{
  "d_model": 256,
  "optimizer": "soap_variant",
  "grad_clip": 2.0,
  "doc_mask": true
}
Each number is 500 + 25 x the weight over its row's rms, rounded and kept within 0 to 999. Layers, rows and columns count from 0. Numbers have three digits each. The size before them is the row's rms in percent of the matrix's.

# layer 4 attention output (transposed), 384x256, rms 0.18, rows 39-63,103-127,167-191,231-255,295-319,358-383, columns 64-95
084:543505492483469465486453465529496487538467513476482501487554503506455487502503474482473512522474
096:522491464501517485462499489506458488530500492507507526515516511479509529495491520521455507495485
084:481496526539501515521499488454493519470546481532498489484504470447414530506489517530495473516491
091:496503493537523493475492498532547488546495517459508490499505514487460497528511464521469474501492
086:495510468503469509503507533452505505501490502519529486499492519513492441452471456471469460547530
089:484455509510498512497485482490504477523501494508464478507493455486474457495489480532475491510474
084:495475500486510531490472499546496522516487495485534528522467489493508495483508503445484477461506
087:527476509501494511501512477500514489508501485515526552518513537532524515547465507478509523501463
089:516491508513508518514473486470475529527489479525454519539489555478521498499485502507535564510521
088:552515501501505518496498467523496496537485505506500470483508531489478502524552464454476473485534
083:502511489525528498498469491511500509498475498514494491521515489493484485509506434483475486486463
087:506505489508519505498496467485481491495457529499474532514477505487509513530518481523520502531452
087:507487495516501529517546476537479493495530474510480528490476501495497475539490522526516525487532
093:535519492560525505516494495509481498481486490491509522550554501512510544492524513542511463527499
083:514475440480514477532564504525469526500492491501484528540482504525505541518508545505491483524507
085:507502529520491501496524461501513519572515482544459490511512505470512514504502525480484484519514
090:526488500483477471472491512487529509520480538478556482499521515483483465522527471465493439478488
085:541514463509488516493525468516514525482494537466519489474498498492502478528514509469471501487537
088:520481449503493496512518515478491510455473501510491508490510465486506505525508497533466486540502
091:526519540504515472503487450532470476499467531482499496502463487449520508483512500522513546507524
090:501544496466459477538500496480508504504516502471517476478505501509470467530526512509507485507482
081:529501456508526478491465511558469499506464475495499509519523489518513517469536521490525475483494
080:473529458540515494504422511467472530494504473490516541468473513468492502484465519474537471502526
087:470490519525492492474484495472516474538524539529504503477512558502507512487465437532482502504480
080:506507499488520498524488519533490498463485486472524531545441486517424520492491507486520491542494
130:541519466486534487480497479545522463518508535503520511493552497509479467485487511503486474492450
114:470517470476503471503479480514457530487485513494501493553504500497545525500498488515462505488497
133:472469524531506532495485494481512547488504463544512489472483511500381477495518493540547480555474
128:499468454508527487492462499507514458510519534483557509510484512419456529564499470490495475483507
119:496521481489464502499486513489507511519482500474535499494480497504482498471496445480487499493499
140:472448493521521491473486484545489484521510514495506493501474486527460476508470499524491484446519
121:454466475446519509496463480536529528541486504540530501522472497484556512509475522469528518470536
117:510499476488477517531510503485562473523492511490505499511522483513495504487465538461460510470468
120:511497550524502501482508510492477532525506507516522471525505521472423489506473470487459511536521
131:527526513485492488506523517528501505533510492481487521517486507531529536463554480461471543459531
127:465538473499519496498498509507516464474475482532442486519530456507477496503473450485489464493499
124:463463474482530498495486488497520495493501527521505505461480480539457491548506485498514526512469
121:500471447487486499514531492496481405482521511512482515456516528513521513553497485538488534466453
118:540518490507498499473516564530495455491472485508529501555501493506520496512536483516499509506479
127:517502451477468488487529528505487483521526463474514501511498540499506495536465530468487476494472
120:519507555506450526535524479494552564542510477556488523480490510518503518487470513466500510511476
115:546461487496446524474488497503478534515488522451549497485505517522509475517521496488478466466465
111:561486452524467515483523481525514544448488532482530480456496509551505461525508523486470465505500
139:501502428477478522542526486484499526456517513506494489486495452478511508540503473518471491518454
137:467543519470485494474498422505490457511467518459501488528481476472523549491515487499534490484514
111:505513508498494499502502485523496489514522478511472492465521461445459488501546544483495479521487
129:509483473515517473481519532535495504497489469503512481500504438540523507482516526483463464500510
135:487502457514483511494503504455516518517485511512538529497468529476536513485465493523497501502485
112:520475499537474511501524489503534518521474580513483516501467563486481541522507496529489519528527
129:496519502519534495497494539511465475465501453489492556539486525492473509498475487505472514537450
103:511504460500513495496497491533514520518507547494527480474523487516490491486516525493516477524488
095:490500470464491501475481456524461513487481512496495527509508507494560524471488509535480528483480
099:472487500520494549495490484536486524496457475546506504487487475503425513486497501520523497523485
091:502482479560513485497495493544515468501521516477550498493506516430494511549501443505470488483494
105:501527474515476504490492487485518519545520495472529516506457526484484478468506406497496511501510
089:452461492519460488471482505524487495505512508505497475525489455489496472500477457532490466493495
095:460446498469521498516494464503501502517481493551541506515467477481476473496494581455517524454509
092:517501469473473544518484490492562463518477502498509506492508522501509519467476527468488493463465
098:488491526500483508474502504507472520501483522543524487518492505481467460510475491486487528534531
103:504549514458483511523514490552506497507496495497465507497477510518525524478557452472480530502529
091:493533482511491504496510503508520468463497485553440492505531456504489481512482448483480464530471
091:475503468471540512488472492491557483460481534489507518467456500551467530518490461514514550531467
095:492477500529459497511550488525456459515518496506473513471528490518542525533511498533518536499476
091:540542483482504485460504533536485493502518476502537488527528490517500505529510475537515507539474
094:528513493472527492510531532489437485512508489480513512543478510476510470529460559466535482513468
093:528503526538466507549519477517534543543542442537508491497507481498509501489497497500506517514495
094:560476482499465532453487520464521487500476535470535505477524505506460482495529512493492477473474
090:537501440524490528496523483530510528447502527491534499448491503535498488547503536474510479483531
095:503502459488522498519511501472481536440521517507544507489501490490473492521520492545497505529490
096:482554498490455448468512415515482495538470510464511472532474524497519522499542471533491501487522
089:526500528484485494517514534470489491495526493470478482500498497469482473521509502456493460566481
093:527472463551532484494514515493514513508497485499507483492505449539475512488512539490507472487498
100:498479461498506497513479483471546518517432523507510531493471497457481512475486511505506505506489
092:492495505527471469495500491480506488513504550547476509482491523500507488491480467524490506564504
099:477518497544516493506507492536481479460490461495491533532445507495456493504507532503489526551495
106:438462512437501505512543506459513494485489504528515484481450517519485506516483498492491564512518
097:497506474515463491537506521482542479475514503500508511458496487474473502520507536488537494516522
110:524503548508530515496518518560490483557476537432458522487479501514517527491532507486466495500465
111:499533507462514517501529515520497533516446501546448530506501462549548473477536528478547500538492
097:511443531506475493502456502575471481501506499513527487473509489480498466510544501520505508505556
097:505513508456462466479532500497524520482493508560514503487467523469504524512491501476467549525476
096:532480497486481462463525491469470496493554456451473511502549515465490532509477480542519518495515
093:489494519534527496537514549513428514497506515523470495482487513512567489492525495513560532496494
102:478552524480481476519470485548514504516522539485462519477467488510535497463505536521521498472486
096:488482484520513538512487506502535467465480516474485485517486470471476484533500510512479478486491
100:481473504518474509483505489472497492510489535481496502505467593507502560473486532479506498495489
098:478475545539493497529499484481472490511525498524488459493490483479529497524503537529519487467515
108:470494526529533523506501484525465507514448486478503469489471516505485504456502519479535518511513
097:502523543532537535540480430474552535516536537515466482485460517470503498510503472470519524448502
104:494514524474508510512523520488530535502526491518465483501517466492520482502538459500535502501511
095:498525492494536521477488539496492504523442499518496512469500493516517484506506526454487526504447
096:506461529489534467534491486516478523493529499528491474515499540538504521486462521539542513499509
098:508517527510491521511471526491488494509512539518466488537529477495474539499548488484527516523479
088:512484546507483490451485515475470514530466462493518561508475532521503501486503541486517494485469
108:549499474524537504498490519496503503474497513531485503488474513498476490502451485458487507516505
103:490481519542495473510469511485479522501491495465509490521508501558488479510479500527516501513508
109:462499505519499487519521438480487468514499500545493485496504528461489486473486436445491532531462
102:529438518519507513465484535500517484512473495447495479474506482496475492499506489491483483489475
098:464502486473499507495495505492456496489522436510473480493477495537513537476505517478533484467503
097:493518491494511521517524441480551491519486540507473523477507500539537498441520480458488524465481
104:557507472504516480486509470568503484520483522486532506491529473524479475485509507500501497510498
096:484513464472495521487485474491444516485470499478463519520504529490549539478485517501475506488491
102:465487522502499570510496503475509532471493480543530488472500498495429498498525475524526494524477
101:502504450567499496495485517520521460495533531486535488490488519441477540564482476517496483497514
095:504504474501455521470467489472514505491500500456524508487475513494488486440487438460480492502497
111:455470482507504479480495490519470490519491501515486484512468457536458452503463463542483487475492
104:485466484499535517507468471509525529523503486535548504524487489481506486492502522471524526469535
107:520494459494481545502501520502538501521509483506525514470536538526504510504483534475504514442500
099:466500534485517493514498508492499513541486493512495449515465546465449483496464457478473504538537
107:520502482488503548537517495527506494522509485477461474520473487540510519476604457476477556468537
103:472535478506496506497483498487518497470492482517465474505513448555493510530483499488498490510478
097:438471475481515506505450471517515493494496519510484520462471509524472497531491488513513540530460
102:493469477523498497525526470502479471506478502495468504488497480528520521552498509539517509499471
099:558541491510520506484489542519492510479513457514528502552559522503508502534535501513549481517508
100:522502447466525485516521539489470520510536505478509512562492525481496512544468539484499469511477
096:524543526502451508553525480516538536546509438513489503489509486476507500491478535491483479504483
105:542482510494463515457499505485497484522491523480515475479519528500486505522498450498482500460481
096:528484468523498510500523487530531537461488523466538488462507507507528504516529505471483474493520
104:488518441478495494535522510504477488470562541508512489488481468493511496529504484561502513540469
114:478552535474481485516501404503482482539463511445508493526487454485515513521510505551518525510487
112:546501510477526475511481500510545509514520498476533509473484499490489494533544507494504478502489
097:504472458523514481486513541528468516472492476498507497482522487544506517498498507475490479519476
099:467519471520493540482468507465498493502486510484542489489462522465519520478482507511513484508490
103:496463521517504479490505487501521522526497556517473512490474530511486527528497472552498540516482
104:495513494492552485506514523549475500468502457478511528538454479491433484485506509516498522555466
080:465514547469538460506506550483514520503521498489498515524492501496501481494523529494468470448512
088:523495481477484469472508471559543489539503527479479539491536453539507464499501516525447494461499
089:478475461498493514507465505504457496496468496463512494494522481508504509501489497521499493521518
099:461465543540493513516450510451532549537511461526497489450485499517417534499506506502513489559504
086:500440445513499485487476507503524466498501509505540496499455530448432501533477457499497503461499
089:478499493488447521501483511468478497512481457479515515522501478548478473490498482496475480510516
094:458463505519487485463492483532512459501513491487530488495478484545484493497453492480509492436481
095:519509504467499525501456510504506526524504515520519500537469515517509506491490497478509473478501
081:502464511517485527483506480491536465475504491476521497514545472505529523509451522492496542524515
085:497500541499498524520490452499458520511458504540493443488492501484437464518494464493475528510507
091:515525509468509490517493503511501519504507506468484526501504491514528545469560465463437476468527
094:430527489495541503499508534435500487439471480510482504519510502491466453518503456477502438471461
088:491504471459523488484499521464506498496473518438471520446504494526480519516508503515513510527455
092:517481486504477485529561492502499458493493490486501505472497511519527521536481464498512515504497
084:496554496533513511454497517518505488492501464526499500522486489512525515489555540495495524516480
085:515489457463487458533531550490484508515533469480478501500519500498526500495482498481494491536464
090:506506521517466515529517458506513538523528488554516511522511502495505500464478548470493502487475
081:504466532508498490475489501495499549510524520453541493510494506525513501522511478476491470473463
080:525524434493492509523508469545523524470506533483503517475526481545538516525501524499490461501505
086:512495444491497485523524484474501516470516524518516541513516488465519488534536490512470516542475
089:480540511514470475473489429527476492509492528506498509546475455419545530506498497536519514494503
086:495492529519497479522465499513487486532535516470512499498516476479474475512556565496539482532496
092:528464450504519493476528502507482510536488498524500501485477498541541487490513487462474499512497
096:485496465492520524477515523457526511509500507469510533478486511513501526515480510522517471532498
076:502506503521490530477516512499483507526508510506517529466459504484496508523508483516485506498491
089:480524486492540501495520494504516516470490447512488510541469523530454492481470509499477511541439
# layer 4 attention value, 64x256, rms 0.172, rows 39-63, columns 64-95
103:500475471496518510524500506475487465526483507506503498512495518457503514531480482500502536544502
096:541461532457522513499487478481511523456507500529546482504530476462527476469507529486516508512450
104:461555463453493505498514532503528515527492507472522529499523509473471488498528500467468486483479
103:422541496499410512485496496509516535520506492489508537532502500503520498493537461499474487510491
104:508501508478520529522517499513476537470463490510490538567469505531530495507506504515507478480516
105:531526490484483483493488490528509519457469500480481482489504491468511524449543503536493452524448
097:526500495513504508515526486471471464435476534480467512494430451489488503491514498522487511568520
098:520500528493523465472468501528501489507466502488563475522443457514496507512511485491468501485506
099:479479446498525519516515507521495469482532488514520540492523503536480489479530498466530431474481
099:500470495453536488472532531498489477450515516474503505471516495524467479483496470506523510551480
092:503473545439519499498504537542482481534507497532484559491489512526507461489552507518442493508494
098:551547515532473514497504473512477491515507498509518513489521524485509504486517479489512530463496
100:492474535521552487494495496486566497492544514518531490496517520508473499510518449482499511510535
102:489500474498540515536505489490498586471488505465493475457518484511551491505483479498517491512473
096:507513523486521476505503528519480502492508509473484492508504497487488502491531494487516442482501
100:518471515521471508504480474518517426548521506491533487472494498540489531495491495521485517507521
097:548480517525524499522522533461533447510517505470491571542522510506499524474520496504508493521513
100:474516509536511490484493473498538510547532507529516522510507488475519505525436492486514472477494
101:508521488515541516467493518528504493482480498526497527485496472499473517478488547518517497516515
105:486519499494480516484505509484476503523464493488500514480497525496534496464511504513478477485471
104:513483519450476529502515509498507532392526496518523493497472481494470493514505473485535514480489
102:524507526477501500505527521501508465511489513512498462506492507494488506500509521506502516516485
096:503520481496519528555476474536550494571505490525477462478492463479504506516500474483477493539502
104:505522512517529512520480521504505582489512492479526507495501450504516497536525509466479526521489
100:547470533541461517503521467475463494496454517552495506508507506506492505550523494491530434478501
# layer 4 MLP gate, 704x256, rms 0.166, rows 0-5, columns 64-95
102:453498486500492479513505492535479475497534473503491511523527491505499511496524452484478484547522
104:510489512477492515478501498528474502499517483486472532459513514538509507488540492514477460532486
099:519481516491471528523508516491549471501540493487462484517457498487512475489482522455529494491526
099:506498487500504522470500521488514440502484445472505526441530465463496492487491516495475510503518
102:477486501501469558452513469467504477466505463474494519493507488488481497531478498491451508474516
102:517522469484529515448479495464529465443460518453545445516477500486519509514481494504499506467499
# layer 4 MLP up, 704x256, rms 0.178, rows 0-4, columns 64-95
102:519486517492461488541527506459502533493517520542529477487520497505472498500476455510450501491487
101:479538537523493516514490494505506503486517519531503531471486549540496563515518458506483481495488
101:488543501476476517484522485514496512527509539561489518498488426465516466546504490496467489526513
100:530522478462493507517479453477490541524488478503423527505479475499471503526530525460464444497493
106:523492512521467548470502512490505525450500537511511500477545461487522532492489495520546507454527
# layer 4 MLP down (transposed), 704x256, rms 0.176, rows 0-4, columns 64-95
098:534503494536450484522508536476500508477487542488509491453493490493452497506442509511464545495484
102:504437459469511491478497533525488504491487534496451455457476463501474491466525459481478451502488
101:496512471491471519501517500518498523482511500540483478499493506546462526511488498507485496505472
102:534511517469491528481509516490544522509495442469486517483531469478531510487530499526501465523502
106:513504506472531517489501470544522510459507486530509493499502484502541499515494501500514512515465